config = dict(
    activation='squared_relu',
    rope_fraction=0.25,
    attn_scale=0.177,
    extras=['capped logits'],
    init_std_qkv=0.102,
    init_std_o=0.0,
    warmup_steps=102,
    batch_tokens=65536,
    doc_mask=True,
    steps=2300,
    dataset='wikipedia_en',
)
Each number is 200 + 20 x the weight over the matrix's rms, rounded and kept within 0 to 999. Layers, rows and columns count from 0.

# q: layer 11 attention query, 64x64, rms 0.168, rows 0-52, columns 0-63
# k: layer 11 attention key, 64x64, rms 0.169, rows 0-51, columns 0-63
q0,215,228,192,186,201,215,198,182,206,207,187,195,202,208,211,170,198,197,158,217,166,173,201,202,204,201,195,181,206,178,216,190,195,231,215,204,213,214,214,183,195,223,176,220,148,204,212,204,181,194,231,201,210,220,216,206,206,212,210,173,196,216,171,155
k0,236,202,235,200,212,255,156,253,202,266,235,184,226,229,192,179,179,208,201,161,235,238,146,120,157,254,217,243,150,162,236,207,171,148,194,195,195,215,157,208,221,215,214,125,276,224,241,177,165,216,204,205,154,224,236,266,157,200,127,164,139,224,185,216
q1,185,197,204,195,188,191,211,197,190,212,197,209,197,197,208,218,193,206,201,221,206,182,217,219,203,190,204,182,217,201,182,202,179,208,220,203,201,188,211,199,184,182,189,206,206,161,189,209,217,197,189,187,190,200,197,190,200,213,208,230,208,177,200,177
k1,192,211,212,212,162,186,206,183,186,170,198,196,186,215,212,224,205,183,215,223,181,183,207,227,199,176,194,218,207,197,187,219,204,188,208,234,195,186,200,213,177,219,187,231,175,185,176,211,224,207,184,188,227,214,191,169,199,194,205,235,209,164,213,197
q2,212,190,206,198,180,209,204,206,202,194,194,196,208,199,204,189,193,202,211,183,206,215,189,166,197,207,205,215,181,191,202,207,211,191,200,186,197,196,190,216,211,212,214,191,211,207,198,194,176,199,196,198,202,193,207,200,186,200,188,201,182,213,199,216
k2,194,196,191,197,200,208,202,217,211,209,188,215,207,199,195,193,185,201,205,193,212,207,205,194,204,216,185,183,197,193,195,196,203,196,187,172,209,197,186,202,211,188,207,198,211,206,196,207,180,204,200,204,201,185,217,198,196,207,203,196,196,225,191,202
q3,221,225,186,195,227,229,171,213,212,189,220,204,212,194,191,176,160,213,177,194,197,235,209,211,190,247,222,211,186,233,224,201,203,212,182,200,170,205,191,221,196,172,178,188,224,231,228,160,212,205,186,230,189,190,212,202,204,160,213,161,229,203,202,204
k3,231,189,180,181,219,203,189,223,222,220,224,180,215,187,184,169,175,208,201,153,207,217,187,185,167,236,215,204,170,203,216,183,198,206,205,188,197,220,184,202,205,200,195,157,248,222,216,175,200,203,199,213,177,187,205,206,187,182,187,180,204,217,178,195
q4,166,160,238,207,172,174,222,186,190,188,195,212,186,223,222,213,231,178,194,215,192,151,212,214,224,134,143,196,254,155,189,223,185,189,244,205,205,197,226,176,201,233,214,228,141,137,140,274,176,192,232,176,224,229,204,180,212,255,203,255,176,171,195,161
k4,174,228,234,230,163,188,195,171,177,180,172,230,178,208,230,217,240,187,195,243,175,165,217,208,233,155,184,229,231,210,175,206,201,194,199,237,205,186,228,209,189,215,196,266,140,167,182,220,189,207,187,188,222,241,183,164,222,216,218,214,209,177,216,193
q5,262,214,121,158,211,244,175,221,217,175,199,154,216,171,188,181,134,203,193,214,180,230,192,184,175,278,278,195,122,258,233,212,203,219,159,220,211,229,172,208,218,164,196,157,262,298,238,146,215,221,176,224,166,196,176,209,197,164,215,116,230,208,181,234
k5,202,176,200,189,202,198,230,215,223,233,221,182,206,186,196,177,182,172,215,171,223,211,178,146,169,214,206,201,184,196,179,181,196,203,207,162,205,187,160,200,195,206,222,151,227,224,193,192,196,180,212,180,154,169,195,212,170,192,185,203,169,212,207,222
q6,205,250,261,222,220,169,192,165,167,185,221,205,228,203,197,183,266,219,205,217,229,167,207,146,252,208,142,182,185,164,205,136,180,254,150,211,224,200,232,181,251,187,203,219,180,143,196,197,230,212,188,194,210,205,205,185,212,199,152,167,215,236,203,198
k6,229,204,228,154,184,188,222,188,168,214,192,197,221,179,226,202,205,207,197,258,218,212,210,195,193,164,187,233,194,197,216,143,200,190,217,221,186,205,206,158,209,169,197,174,171,186,213,146,189,220,198,230,273,168,232,214,233,199,207,164,248,219,190,176
q7,197,172,242,219,203,195,211,222,200,190,220,213,193,205,192,214,234,192,237,200,199,211,187,223,195,182,167,185,192,169,214,170,216,187,183,192,207,186,202,218,200,171,188,160,220,208,190,207,209,220,211,197,198,182,172,203,198,211,172,184,191,167,230,171
k7,230,214,177,194,203,182,216,208,178,192,204,216,212,213,191,223,222,210,175,189,203,207,190,243,181,160,246,193,205,218,214,179,178,207,150,207,235,198,156,191,198,191,184,195,187,167,239,226,188,199,212,194,201,164,171,214,194,207,176,179,205,209,188,205
q8,122,169,229,215,262,100,217,167,172,207,216,218,209,189,208,278,266,186,193,195,239,129,244,235,310,98,119,144,308,170,153,167,193,225,184,267,182,157,275,175,191,179,207,260,183,120,136,297,188,162,202,168,229,154,188,133,231,227,184,268,206,147,227,162
k8,174,215,202,231,173,150,213,175,194,181,173,203,194,179,219,214,243,193,206,230,145,175,222,244,215,166,193,160,219,195,187,181,212,232,220,199,206,187,222,177,198,219,178,257,150,179,186,219,177,194,212,179,215,201,174,185,204,186,236,206,218,207,212,186
q9,243,220,175,205,215,243,152,239,237,201,216,211,229,182,187,152,123,209,192,189,219,260,194,176,172,273,262,236,131,257,202,194,213,223,176,164,179,192,150,236,202,187,178,166,263,282,252,124,197,196,175,239,172,170,200,221,190,137,225,149,209,246,226,249
k9,218,175,170,165,225,220,170,206,229,245,227,172,214,184,172,170,150,203,199,139,241,229,156,164,165,248,221,190,157,205,202,182,181,208,182,180,211,217,189,190,210,191,205,141,262,227,223,165,194,200,208,228,164,185,220,245,205,192,187,183,181,221,167,193
q10,160,175,226,188,189,152,241,172,171,192,185,188,163,217,218,240,257,189,195,195,176,130,206,213,235,116,144,166,268,155,178,203,197,186,240,231,211,209,248,169,191,222,217,227,137,127,144,270,199,198,227,172,241,236,210,174,209,260,183,252,191,169,180,151
k10,163,225,232,232,174,180,231,173,159,153,180,222,179,211,231,230,240,195,203,260,167,177,238,229,225,139,182,210,257,185,189,228,215,189,211,236,191,177,232,203,180,207,188,272,129,162,180,216,192,186,199,172,237,231,176,164,201,218,204,221,221,152,220,199
q11,227,214,186,217,208,234,185,234,226,222,196,203,224,171,177,184,169,209,215,187,227,255,186,181,162,261,242,222,146,225,216,191,217,195,166,185,191,192,156,231,212,189,195,170,244,259,240,142,197,200,179,215,167,166,178,232,182,159,199,162,193,231,224,255
k11,208,189,172,175,231,218,196,234,223,237,196,188,208,195,171,177,180,216,206,158,227,220,181,180,191,246,200,175,165,207,213,188,187,206,189,151,211,214,177,192,206,179,215,142,247,232,218,188,200,205,219,226,173,160,206,240,191,182,189,189,178,240,197,206
q12,205,215,170,206,244,193,175,181,187,227,212,214,202,200,178,191,206,218,168,230,180,168,208,240,183,219,223,199,187,216,183,170,190,213,179,223,218,205,191,187,187,218,184,207,190,226,242,159,236,186,203,230,192,219,172,214,201,182,224,181,224,198,201,192
k12,210,176,210,200,241,194,177,194,190,218,219,168,218,191,208,198,207,202,174,201,202,191,173,195,185,213,213,210,174,196,203,193,192,204,196,202,204,191,204,189,212,204,195,154,218,224,238,160,205,197,208,228,180,190,190,225,193,167,185,185,188,220,233,198
q13,202,181,195,221,207,199,182,214,208,234,211,211,216,190,187,211,228,196,210,189,231,193,186,239,220,174,184,214,200,195,194,182,226,185,183,184,198,195,198,181,223,228,197,204,196,222,194,185,191,177,201,229,209,179,182,238,195,204,223,193,208,191,212,194
k13,173,228,188,196,212,162,178,122,168,146,206,201,204,216,187,224,198,178,188,263,177,168,205,282,192,170,211,224,244,212,186,206,218,182,149,258,218,222,221,207,176,196,186,253,160,210,205,167,289,190,189,229,235,226,180,194,239,212,262,196,295,164,217,181
q14,201,209,237,202,198,202,219,201,200,194,197,220,190,223,185,221,247,209,221,173,198,175,155,190,209,187,187,219,207,214,205,140,203,163,175,209,197,199,213,232,192,169,196,168,210,173,223,190,235,204,194,228,181,209,178,230,210,187,191,215,245,210,200,181
k14,178,195,204,195,203,233,183,211,210,178,223,207,184,240,168,205,234,198,218,174,164,194,209,240,200,209,214,211,221,181,246,202,181,186,199,138,209,221,167,214,183,156,176,222,199,164,236,219,158,198,212,187,228,205,222,220,165,210,205,183,212,170,171,181
q15,202,206,200,213,215,192,188,186,177,219,205,214,195,154,162,221,247,182,248,196,203,164,195,189,182,207,143,212,189,180,205,168,155,178,174,189,237,194,204,196,195,175,205,198,200,224,197,222,203,200,235,174,209,213,159,228,199,215,148,236,179,190,190,211
k15,224,203,193,143,182,199,168,187,224,202,208,190,198,211,173,218,225,180,207,225,189,194,194,174,186,175,199,218,115,243,222,193,213,175,210,213,208,222,214,203,186,171,205,204,190,222,186,260,232,187,184,212,230,208,184,243,236,173,193,238,181,221,196,182
q16,208,200,193,215,173,211,213,175,217,214,206,210,204,217,200,188,175,198,176,200,226,201,194,206,181,207,231,193,197,223,179,196,210,199,223,173,193,205,190,196,197,195,175,227,207,197,197,207,235,198,185,218,193,195,227,211,205,192,227,217,224,181,176,167
k16,181,178,209,226,185,189,220,206,178,202,229,224,216,197,207,191,201,182,201,192,184,200,181,223,160,205,202,201,196,194,228,204,215,206,221,193,218,216,207,230,221,213,173,215,215,201,197,225,211,204,173,213,198,224,220,230,193,207,213,191,224,181,169,204
q17,180,215,185,235,204,214,225,194,217,200,197,222,197,205,200,188,167,215,179,218,213,205,198,204,185,219,208,189,208,185,183,188,192,204,203,170,219,199,180,205,197,199,175,212,198,202,193,188,220,221,215,226,218,201,226,180,200,221,196,196,214,183,181,179
k17,198,211,189,205,197,205,244,204,200,176,190,203,209,214,181,193,224,195,205,206,208,188,154,190,185,220,195,190,225,209,189,202,193,192,210,207,209,176,207,168,187,221,161,206,232,201,214,218,195,229,168,211,171,211,183,210,185,175,215,214,204,174,172,207
q18,177,219,173,212,194,194,207,213,198,205,226,196,221,217,192,196,218,168,215,218,203,186,185,187,199,219,210,194,186,226,207,194,218,210,200,188,187,187,192,181,193,220,183,193,214,228,174,260,220,197,218,199,202,186,186,197,205,181,214,204,196,199,168,197
k18,195,199,215,207,192,207,220,190,161,192,208,200,198,199,207,206,206,187,203,198,218,201,194,201,181,193,193,197,209,230,248,182,209,197,215,177,213,193,185,184,176,191,165,179,199,196,185,269,206,167,195,186,193,160,202,205,197,171,214,148,190,198,183,235
q19,201,190,217,196,195,181,216,223,197,207,193,190,177,180,188,228,227,181,237,195,220,204,186,195,204,173,186,183,181,183,209,173,227,169,210,214,200,186,213,202,208,200,202,176,213,201,188,213,190,179,198,190,198,171,180,200,202,195,199,214,184,185,204,208
k19,219,196,203,189,189,186,190,173,157,174,204,225,204,202,179,201,201,208,218,182,202,204,213,230,199,187,189,203,197,203,218,195,213,214,183,187,203,209,186,204,210,175,205,199,195,190,228,210,190,182,216,204,202,175,202,207,175,203,189,200,192,197,199,230
q20,207,192,169,189,212,212,193,188,211,205,203,221,194,214,172,191,220,193,216,200,212,193,180,199,190,210,178,216,212,219,178,190,190,178,201,196,213,209,197,197,198,179,201,223,216,230,216,223,191,188,209,217,202,216,196,206,198,194,192,208,216,213,181,202
k20,207,185,219,202,212,208,173,188,220,171,222,188,167,172,195,197,186,192,170,190,215,191,187,204,193,169,218,194,196,229,207,195,203,192,197,187,208,179,197,209,220,199,203,215,199,179,204,204,193,207,181,213,206,220,218,194,192,184,191,203,188,188,195,157
q21,214,194,181,203,184,210,177,204,173,187,201,189,214,210,180,203,204,181,193,201,192,201,203,209,168,196,211,214,201,198,231,224,193,181,196,207,180,203,193,203,193,205,203,198,184,229,198,217,197,187,195,204,197,192,192,222,210,220,217,208,182,231,187,220
k21,178,200,180,224,195,234,202,174,192,200,200,197,214,216,214,195,185,178,214,207,190,210,205,207,223,204,174,193,181,196,217,192,200,199,182,187,204,191,206,220,198,186,197,185,180,222,174,207,205,210,221,210,184,200,199,193,185,184,207,213,180,191,205,226
q22,174,149,239,216,211,210,205,232,241,205,216,205,187,200,210,255,262,173,220,216,197,211,156,206,195,196,201,197,215,203,236,195,209,188,188,209,202,220,205,217,196,211,202,159,216,188,197,212,188,222,231,190,202,208,161,217,171,202,186,184,220,163,205,184
k22,186,211,211,172,194,166,209,233,224,206,217,204,183,198,172,274,187,193,197,176,180,196,176,224,176,160,236,184,228,211,205,197,194,178,161,178,204,200,186,184,193,195,181,166,202,214,213,239,199,193,210,180,179,178,165,207,213,181,174,199,180,209,212,200
q23,203,211,196,209,206,210,198,202,216,201,209,228,201,238,200,198,190,199,196,205,190,201,203,219,195,208,228,189,192,215,182,190,221,211,203,184,208,197,189,197,186,220,177,207,205,188,231,214,213,197,185,210,189,192,217,212,203,191,221,197,221,201,188,174
k23,177,193,210,193,197,196,187,207,201,206,219,211,186,198,201,211,205,205,217,174,183,196,171,239,187,201,173,220,200,183,218,200,207,207,191,202,213,181,179,193,193,207,171,179,213,187,200,225,190,209,191,189,193,191,213,211,174,204,185,205,202,199,210,210
q24,189,258,198,197,195,213,227,193,181,207,180,190,202,197,196,184,173,199,187,185,199,183,212,180,204,213,209,205,215,186,203,167,185,219,181,204,202,189,203,202,190,207,194,230,178,197,194,203,194,198,214,209,190,200,197,205,229,212,219,220,210,213,181,202
k24,226,224,201,210,201,216,190,207,178,179,159,215,209,233,183,179,202,204,226,215,204,197,228,185,209,227,164,225,201,183,199,203,194,205,218,196,186,233,234,211,170,212,202,201,193,214,176,193,199,204,219,197,210,195,239,206,204,174,208,193,196,198,203,212
q25,202,227,189,146,197,175,215,207,205,200,188,173,169,194,226,186,235,177,208,186,196,172,190,174,225,201,171,213,178,206,182,167,213,208,227,197,214,199,231,176,196,224,225,182,207,195,195,215,171,169,224,194,198,197,185,212,210,195,179,170,203,183,188,196
k25,229,195,205,149,191,199,198,196,191,183,212,181,185,202,169,152,226,180,209,215,192,204,200,181,215,188,208,216,194,205,186,188,240,221,246,183,214,189,202,202,195,196,182,214,208,182,228,191,206,171,207,163,203,194,184,193,219,185,205,192,215,199,218,174
q26,176,174,180,223,209,195,189,239,208,213,206,197,196,181,184,196,215,191,233,201,213,180,189,203,192,215,211,189,173,219,191,209,198,186,194,183,220,198,179,180,202,199,193,197,196,240,185,240,242,225,222,194,215,223,179,205,166,183,197,230,163,193,186,203
k26,200,186,202,227,204,187,188,174,189,208,177,194,194,195,216,231,203,231,218,195,173,184,196,203,197,226,198,210,181,263,212,201,158,196,191,175,218,210,161,178,196,193,201,197,190,181,196,242,226,194,194,175,195,226,217,217,190,199,202,171,157,216,180,221
q27,180,184,212,176,202,208,185,209,198,195,220,196,227,180,220,195,207,208,201,189,209,204,222,214,227,198,176,219,194,200,201,252,205,181,190,208,172,209,210,179,206,181,224,172,202,214,196,181,199,203,226,196,199,208,198,194,200,189,200,187,179,201,226,228
k27,197,215,204,219,214,228,190,192,230,233,181,211,198,212,204,207,220,199,209,192,219,223,223,150,230,209,214,194,241,208,174,210,187,180,189,178,182,213,213,177,186,175,221,213,188,188,209,169,222,193,203,184,192,170,173,183,238,201,208,163,191,231,198,189
q28,209,225,240,202,234,228,201,208,206,188,186,221,179,217,200,156,165,215,194,196,174,213,248,201,212,233,205,200,214,200,204,200,207,226,182,199,199,195,193,201,207,205,216,242,168,203,240,228,177,198,189,195,161,197,223,188,241,185,199,178,204,200,216,194
k28,201,195,180,195,214,210,173,202,206,195,166,213,185,164,185,171,182,221,208,166,187,197,218,193,217,164,191,252,207,171,188,225,170,255,204,198,222,208,184,189,203,234,196,200,200,181,199,180,196,236,209,202,154,187,195,167,185,207,189,211,161,204,216,217
q29,200,195,199,203,155,199,207,193,192,212,200,166,228,181,212,222,208,170,193,206,228,202,188,200,202,169,204,199,184,181,229,205,218,188,208,228,182,203,221,192,205,216,197,186,214,193,171,183,202,200,193,197,208,196,185,209,181,228,222,209,176,179,195,197
k29,202,202,217,220,200,174,199,221,170,204,191,206,202,215,219,218,182,179,211,210,217,215,210,214,189,211,194,166,197,208,200,207,180,205,190,211,203,220,219,227,213,196,213,178,167,232,191,188,209,195,211,201,210,201,198,208,214,185,182,182,207,229,210,201
q30,194,204,199,222,231,211,179,208,184,221,222,249,223,218,178,226,201,215,214,173,190,217,219,253,186,178,197,195,205,220,193,211,219,172,187,189,192,187,184,197,184,196,175,184,204,213,240,191,241,218,206,192,196,181,224,221,203,181,215,202,195,227,219,209
k30,169,188,220,216,204,222,191,193,226,222,221,178,209,209,205,203,217,247,217,192,181,227,194,230,209,206,185,190,215,189,226,213,204,195,192,213,174,216,175,205,170,177,194,197,212,175,206,211,195,194,199,183,234,181,189,224,196,209,153,201,209,199,220,217
q31,216,198,206,177,193,202,181,184,200,190,193,194,204,183,201,178,188,177,197,193,179,172,215,184,211,216,184,214,191,204,199,216,176,212,211,214,199,202,209,193,203,195,220,206,199,226,192,209,181,194,188,196,189,238,210,189,214,185,189,217,196,199,205,205
k31,207,222,191,179,230,199,156,206,201,214,193,203,182,177,206,199,210,202,188,170,204,183,212,156,218,184,192,227,175,215,205,201,188,202,183,206,213,164,214,181,214,214,205,212,175,212,195,211,218,200,190,203,176,205,186,196,205,205,214,206,177,214,190,193
q32,206,197,204,178,211,156,198,196,215,210,201,189,194,180,227,208,232,212,209,188,202,179,202,192,218,188,190,199,185,205,172,194,200,191,214,187,223,201,203,187,215,196,218,171,206,163,223,178,229,198,209,173,200,218,191,207,187,189,161,189,211,212,219,186
k32,184,186,206,166,203,203,218,190,219,240,228,179,192,198,193,198,251,227,204,220,183,195,202,190,232,209,184,192,169,217,179,198,204,182,226,191,189,205,195,184,201,170,203,203,205,189,228,189,223,191,193,180,224,224,201,205,208,227,185,208,213,198,208,187
q33,208,235,166,200,166,219,196,197,174,232,201,217,224,193,194,195,183,177,215,146,223,183,216,243,176,169,167,200,180,182,161,203,204,176,208,177,193,186,211,182,187,178,165,197,222,221,188,185,249,223,200,222,230,181,231,204,208,215,209,214,184,202,190,180
k33,238,198,216,234,191,197,194,193,194,205,196,184,196,229,205,175,246,184,226,206,228,232,199,210,164,219,212,197,193,210,230,196,208,191,207,235,198,202,193,233,185,175,180,200,197,188,218,215,222,177,199,191,247,198,184,236,191,176,148,223,230,202,183,175
q34,220,184,216,202,191,188,181,206,185,203,175,188,171,181,211,191,205,204,215,197,193,173,202,194,211,194,182,215,172,182,217,186,184,194,205,214,225,212,225,210,215,202,229,184,187,208,186,174,191,206,182,185,212,218,205,192,182,222,168,194,174,176,211,205
k34,215,205,135,190,212,176,182,186,189,207,171,192,208,210,197,213,194,189,202,185,184,177,194,177,214,190,222,216,173,190,193,204,167,207,183,221,235,189,167,213,234,195,190,214,194,216,236,211,210,203,215,190,202,225,169,202,206,217,193,230,207,211,195,218
q35,195,219,178,211,222,182,197,190,207,186,198,220,178,204,186,202,171,233,216,224,172,195,199,187,198,213,207,225,213,221,206,185,191,204,181,210,215,189,192,240,174,218,205,188,199,214,219,204,148,179,206,196,196,175,185,187,221,195,176,201,202,206,202,214
k35,200,196,124,180,212,219,169,222,206,210,204,197,182,228,189,221,202,165,207,173,220,164,180,195,190,183,215,191,180,182,204,200,218,167,205,192,205,210,194,214,181,178,188,200,225,213,192,265,172,173,210,200,201,185,198,206,206,213,226,226,225,210,210,217
q36,196,203,173,180,173,206,191,205,212,187,206,176,205,180,207,184,192,187,187,185,227,210,204,206,195,192,183,179,184,197,164,218,207,214,216,189,209,188,208,169,209,195,175,211,202,238,166,232,192,214,221,227,239,190,215,181,183,193,195,193,181,198,197,181
k36,250,202,203,223,199,184,209,198,204,218,205,178,186,211,212,201,208,177,240,210,207,214,197,199,165,207,218,197,207,226,176,195,232,203,190,197,199,195,198,192,183,204,207,200,173,173,207,179,218,195,196,192,210,221,199,222,211,190,206,171,205,221,184,169
q37,213,194,227,186,216,207,195,175,211,185,212,223,192,207,185,232,209,204,207,204,183,226,205,212,199,188,178,186,215,187,201,184,208,195,193,206,219,189,208,203,197,193,195,189,199,203,226,211,167,192,210,194,190,198,218,202,207,191,188,188,220,204,229,192
k37,201,210,199,162,201,209,180,205,228,204,252,193,192,200,173,214,213,211,209,166,185,202,175,213,214,159,180,210,199,179,180,194,236,205,161,213,185,182,200,198,171,203,208,214,198,194,219,194,183,217,197,213,210,185,180,216,210,210,187,210,201,194,221,205
q38,183,180,245,196,196,219,211,215,204,225,195,199,187,208,193,219,222,173,216,179,206,178,175,199,195,203,199,216,218,190,224,183,165,203,188,203,189,234,215,223,166,174,203,188,192,202,198,181,204,212,221,193,180,214,161,226,212,223,211,217,219,168,200,201
k38,205,241,192,194,193,191,173,202,199,178,164,241,210,223,182,225,207,191,168,186,190,208,208,189,188,182,233,226,203,177,208,183,181,189,167,195,204,227,235,220,212,197,184,203,202,193,212,218,205,176,230,184,190,173,191,221,215,177,187,207,183,191,186,193
q39,202,219,223,200,201,204,186,187,169,198,210,183,212,214,192,195,239,190,201,195,200,184,204,192,213,203,184,193,206,189,221,189,200,208,188,197,191,202,213,186,214,194,203,196,174,208,193,218,216,216,206,205,198,205,205,224,215,213,199,178,200,225,191,196
k39,211,197,198,193,177,224,216,212,189,198,174,191,194,208,212,179,214,192,231,193,175,221,193,193,200,182,196,204,185,203,218,188,187,193,212,210,201,235,188,221,183,188,206,211,178,190,179,174,224,196,237,195,217,201,202,199,210,181,196,182,221,197,194,207
q40,188,195,199,193,198,205,214,227,192,249,185,208,185,216,205,206,225,193,203,193,240,176,191,218,188,196,217,212,174,207,183,201,200,180,218,192,197,225,202,180,189,203,183,202,204,196,210,172,225,182,192,191,173,191,179,230,197,229,215,218,192,194,176,220
k40,192,199,211,202,186,210,167,177,184,184,156,228,199,213,191,199,196,181,187,210,185,221,200,216,218,218,193,191,186,194,211,214,193,198,215,190,212,205,212,200,223,189,175,193,227,180,227,205,194,183,202,194,180,209,214,227,184,181,189,220,183,186,193,195
q41,184,202,225,213,203,198,216,198,196,220,198,205,184,200,213,178,233,206,213,209,195,171,191,199,215,215,202,191,185,197,191,179,205,214,197,175,211,184,198,185,194,186,193,181,200,194,209,199,236,223,203,179,166,229,181,231,183,207,184,198,205,170,204,165
k41,194,182,214,176,196,200,205,221,193,205,177,190,201,198,196,202,222,191,184,176,161,206,198,199,201,201,228,207,168,232,213,226,154,195,236,197,221,224,172,193,187,212,191,240,206,177,211,224,226,225,197,187,183,215,199,210,210,202,206,171,187,199,195,194
q42,212,213,201,210,179,193,206,185,196,212,201,211,226,211,211,173,183,201,167,186,205,183,211,220,173,205,210,197,189,196,179,186,189,203,205,184,197,171,187,209,180,177,170,205,209,193,212,179,245,200,180,212,189,209,202,211,200,208,201,212,219,209,212,161
k42,191,214,189,233,233,219,228,189,177,226,213,196,237,226,216,196,225,203,161,232,193,202,219,222,230,212,181,195,186,214,203,200,190,206,188,189,224,173,214,197,198,211,162,191,176,196,227,192,207,245,182,209,200,207,214,221,165,206,197,188,184,185,186,187
q43,192,213,212,213,204,194,211,203,188,216,200,182,201,195,198,207,239,207,228,212,221,201,194,187,191,206,193,190,201,184,201,196,187,189,194,198,208,201,205,192,217,177,212,203,197,178,189,200,212,210,203,184,204,201,194,201,201,225,175,192,204,207,197,216
k43,205,177,202,200,171,211,214,186,211,165,196,180,196,197,197,198,199,180,195,220,193,202,193,201,225,203,214,177,179,217,188,195,172,210,209,206,197,220,189,198,209,195,198,199,213,194,193,200,225,206,186,202,207,219,202,187,174,180,203,238,180,169,199,212
q44,186,235,200,233,212,209,178,209,196,193,208,208,225,191,192,167,180,209,209,179,199,214,223,215,209,200,188,164,205,181,160,206,191,224,191,179,200,169,185,205,193,163,176,216,200,209,186,210,206,235,200,230,240,166,209,181,211,197,198,200,211,218,206,189
k44,247,214,199,216,193,194,226,199,223,172,167,192,178,227,213,195,206,203,234,176,210,205,212,193,163,211,219,209,220,206,212,207,194,189,183,228,180,229,181,173,190,210,218,165,175,147,182,180,234,213,193,202,214,180,220,193,173,196,182,214,209,204,198,182
q45,200,201,199,178,202,192,209,202,228,229,203,215,202,234,229,193,227,199,203,218,212,186,192,215,216,216,215,219,196,225,181,191,214,185,211,202,186,209,210,190,205,199,211,191,222,176,227,170,203,181,177,198,174,205,187,208,195,200,216,172,226,201,196,193
k45,168,178,210,206,199,226,190,217,193,189,195,195,173,172,174,183,228,179,174,176,223,203,189,198,227,186,213,172,220,203,200,208,187,196,232,190,212,197,186,216,215,177,186,199,218,170,241,175,203,181,200,198,184,199,198,167,189,184,191,199,195,178,202,180
q46,187,142,158,201,211,207,203,216,218,174,188,220,191,210,189,196,193,198,215,217,176,204,161,198,202,202,204,208,213,196,208,204,184,190,187,190,217,229,186,210,184,208,205,193,210,207,207,201,196,216,224,207,207,234,181,210,163,211,222,207,195,189,195,206
k46,175,201,228,201,204,175,198,189,226,162,202,204,199,175,199,204,182,231,167,170,193,182,171,190,201,210,204,213,222,228,180,188,168,171,178,205,187,178,184,199,212,214,246,207,214,210,194,198,179,234,189,193,212,215,208,173,214,207,188,186,190,192,223,184
q47,209,208,240,229,202,196,214,170,198,232,213,197,229,181,208,227,215,227,175,209,208,203,212,206,226,191,203,185,206,207,212,191,223,207,189,209,192,192,202,194,251,214,193,212,202,169,191,187,231,229,164,193,196,203,231,177,190,198,192,195,204,194,207,178
k47,190,196,219,202,196,181,208,254,214,213,185,196,204,169,215,224,182,219,214,212,206,197,198,222,181,210,198,178,191,204,211,241,169,211,207,230,208,230,177,187,205,215,199,204,202,225,185,203,210,210,194,217,205,232,184,208,197,206,209,189,207,220,186,214
q48,211,199,218,189,170,184,219,192,200,193,185,146,190,177,213,213,195,182,201,219,201,203,192,163,216,188,218,181,201,187,227,190,200,216,218,222,194,204,216,201,220,218,220,199,188,183,164,211,177,197,190,180,197,203,196,187,202,208,215,203,194,186,202,204
k48,204,194,197,191,172,173,206,211,168,180,194,210,204,189,197,190,191,190,222,184,195,188,208,187,199,209,186,203,176,193,192,197,189,220,201,222,191,240,207,226,215,209,234,213,193,223,176,196,214,176,225,200,195,216,206,190,204,206,220,204,199,185,201,247
q49,211,201,224,204,180,197,215,188,231,211,188,204,198,191,198,200,199,177,200,168,221,190,192,193,188,182,207,199,208,183,197,172,185,197,197,199,212,201,208,217,193,168,193,201,196,187,197,187,235,211,208,193,192,221,191,211,192,202,201,223,230,179,211,166
k49,189,214,214,215,220,185,216,176,165,196,225,211,223,210,168,208,225,215,189,192,193,200,233,196,199,195,197,233,210,185,213,184,195,204,199,188,180,201,225,215,210,196,197,199,184,199,249,200,214,223,203,219,210,195,200,232,206,205,180,183,186,178,186,189
q50,192,178,224,204,190,203,209,194,221,193,202,198,211,211,209,189,204,206,199,209,213,203,184,186,210,205,221,224,207,199,212,210,176,203,192,197,190,241,208,223,187,167,224,192,198,168,205,169,216,208,206,189,181,219,171,206,198,230,209,200,219,168,207,208
k50,152,208,195,209,190,204,208,185,210,163,200,235,210,205,192,203,194,173,166,192,195,205,205,172,202,215,231,219,224,176,196,192,155,205,201,190,197,222,223,204,248,194,205,203,216,179,211,202,205,217,186,198,180,190,187,186,213,204,219,187,186,185,191,185
q51,219,196,192,204,211,187,178,200,196,189,194,210,191,187,172,207,206,175,199,186,187,190,201,212,181,167,191,192,199,195,199,192,204,195,219,201,209,189,192,215,177,215,175,187,202,240,210,225,182,191,208,202,195,167,192,213,227,205,184,211,192,219,199,192
k51,212,221,176,162,213,192,191,187,182,206,215,198,193,215,215,210,199,198,226,175,184,204,193,227,181,166,178,204,155,205,238,203,228,183,168,209,206,190,212,184,214,186,190,165,174,192,198,228,193,207,215,200,190,188,185,239,175,209,167,229,204,205,217,214
q52,220,222,186,157,185,197,207,188,195,215,216,183,208,211,209,201,210,192,198,197,196,192,208,193,206,198,195,222,187,226,186,186,192,234,202,197,209,208,219,175,209,212,199,219,205,211,196,236,198,197,197,173,182,204,203,169,216,199,190,186,192,209,201,199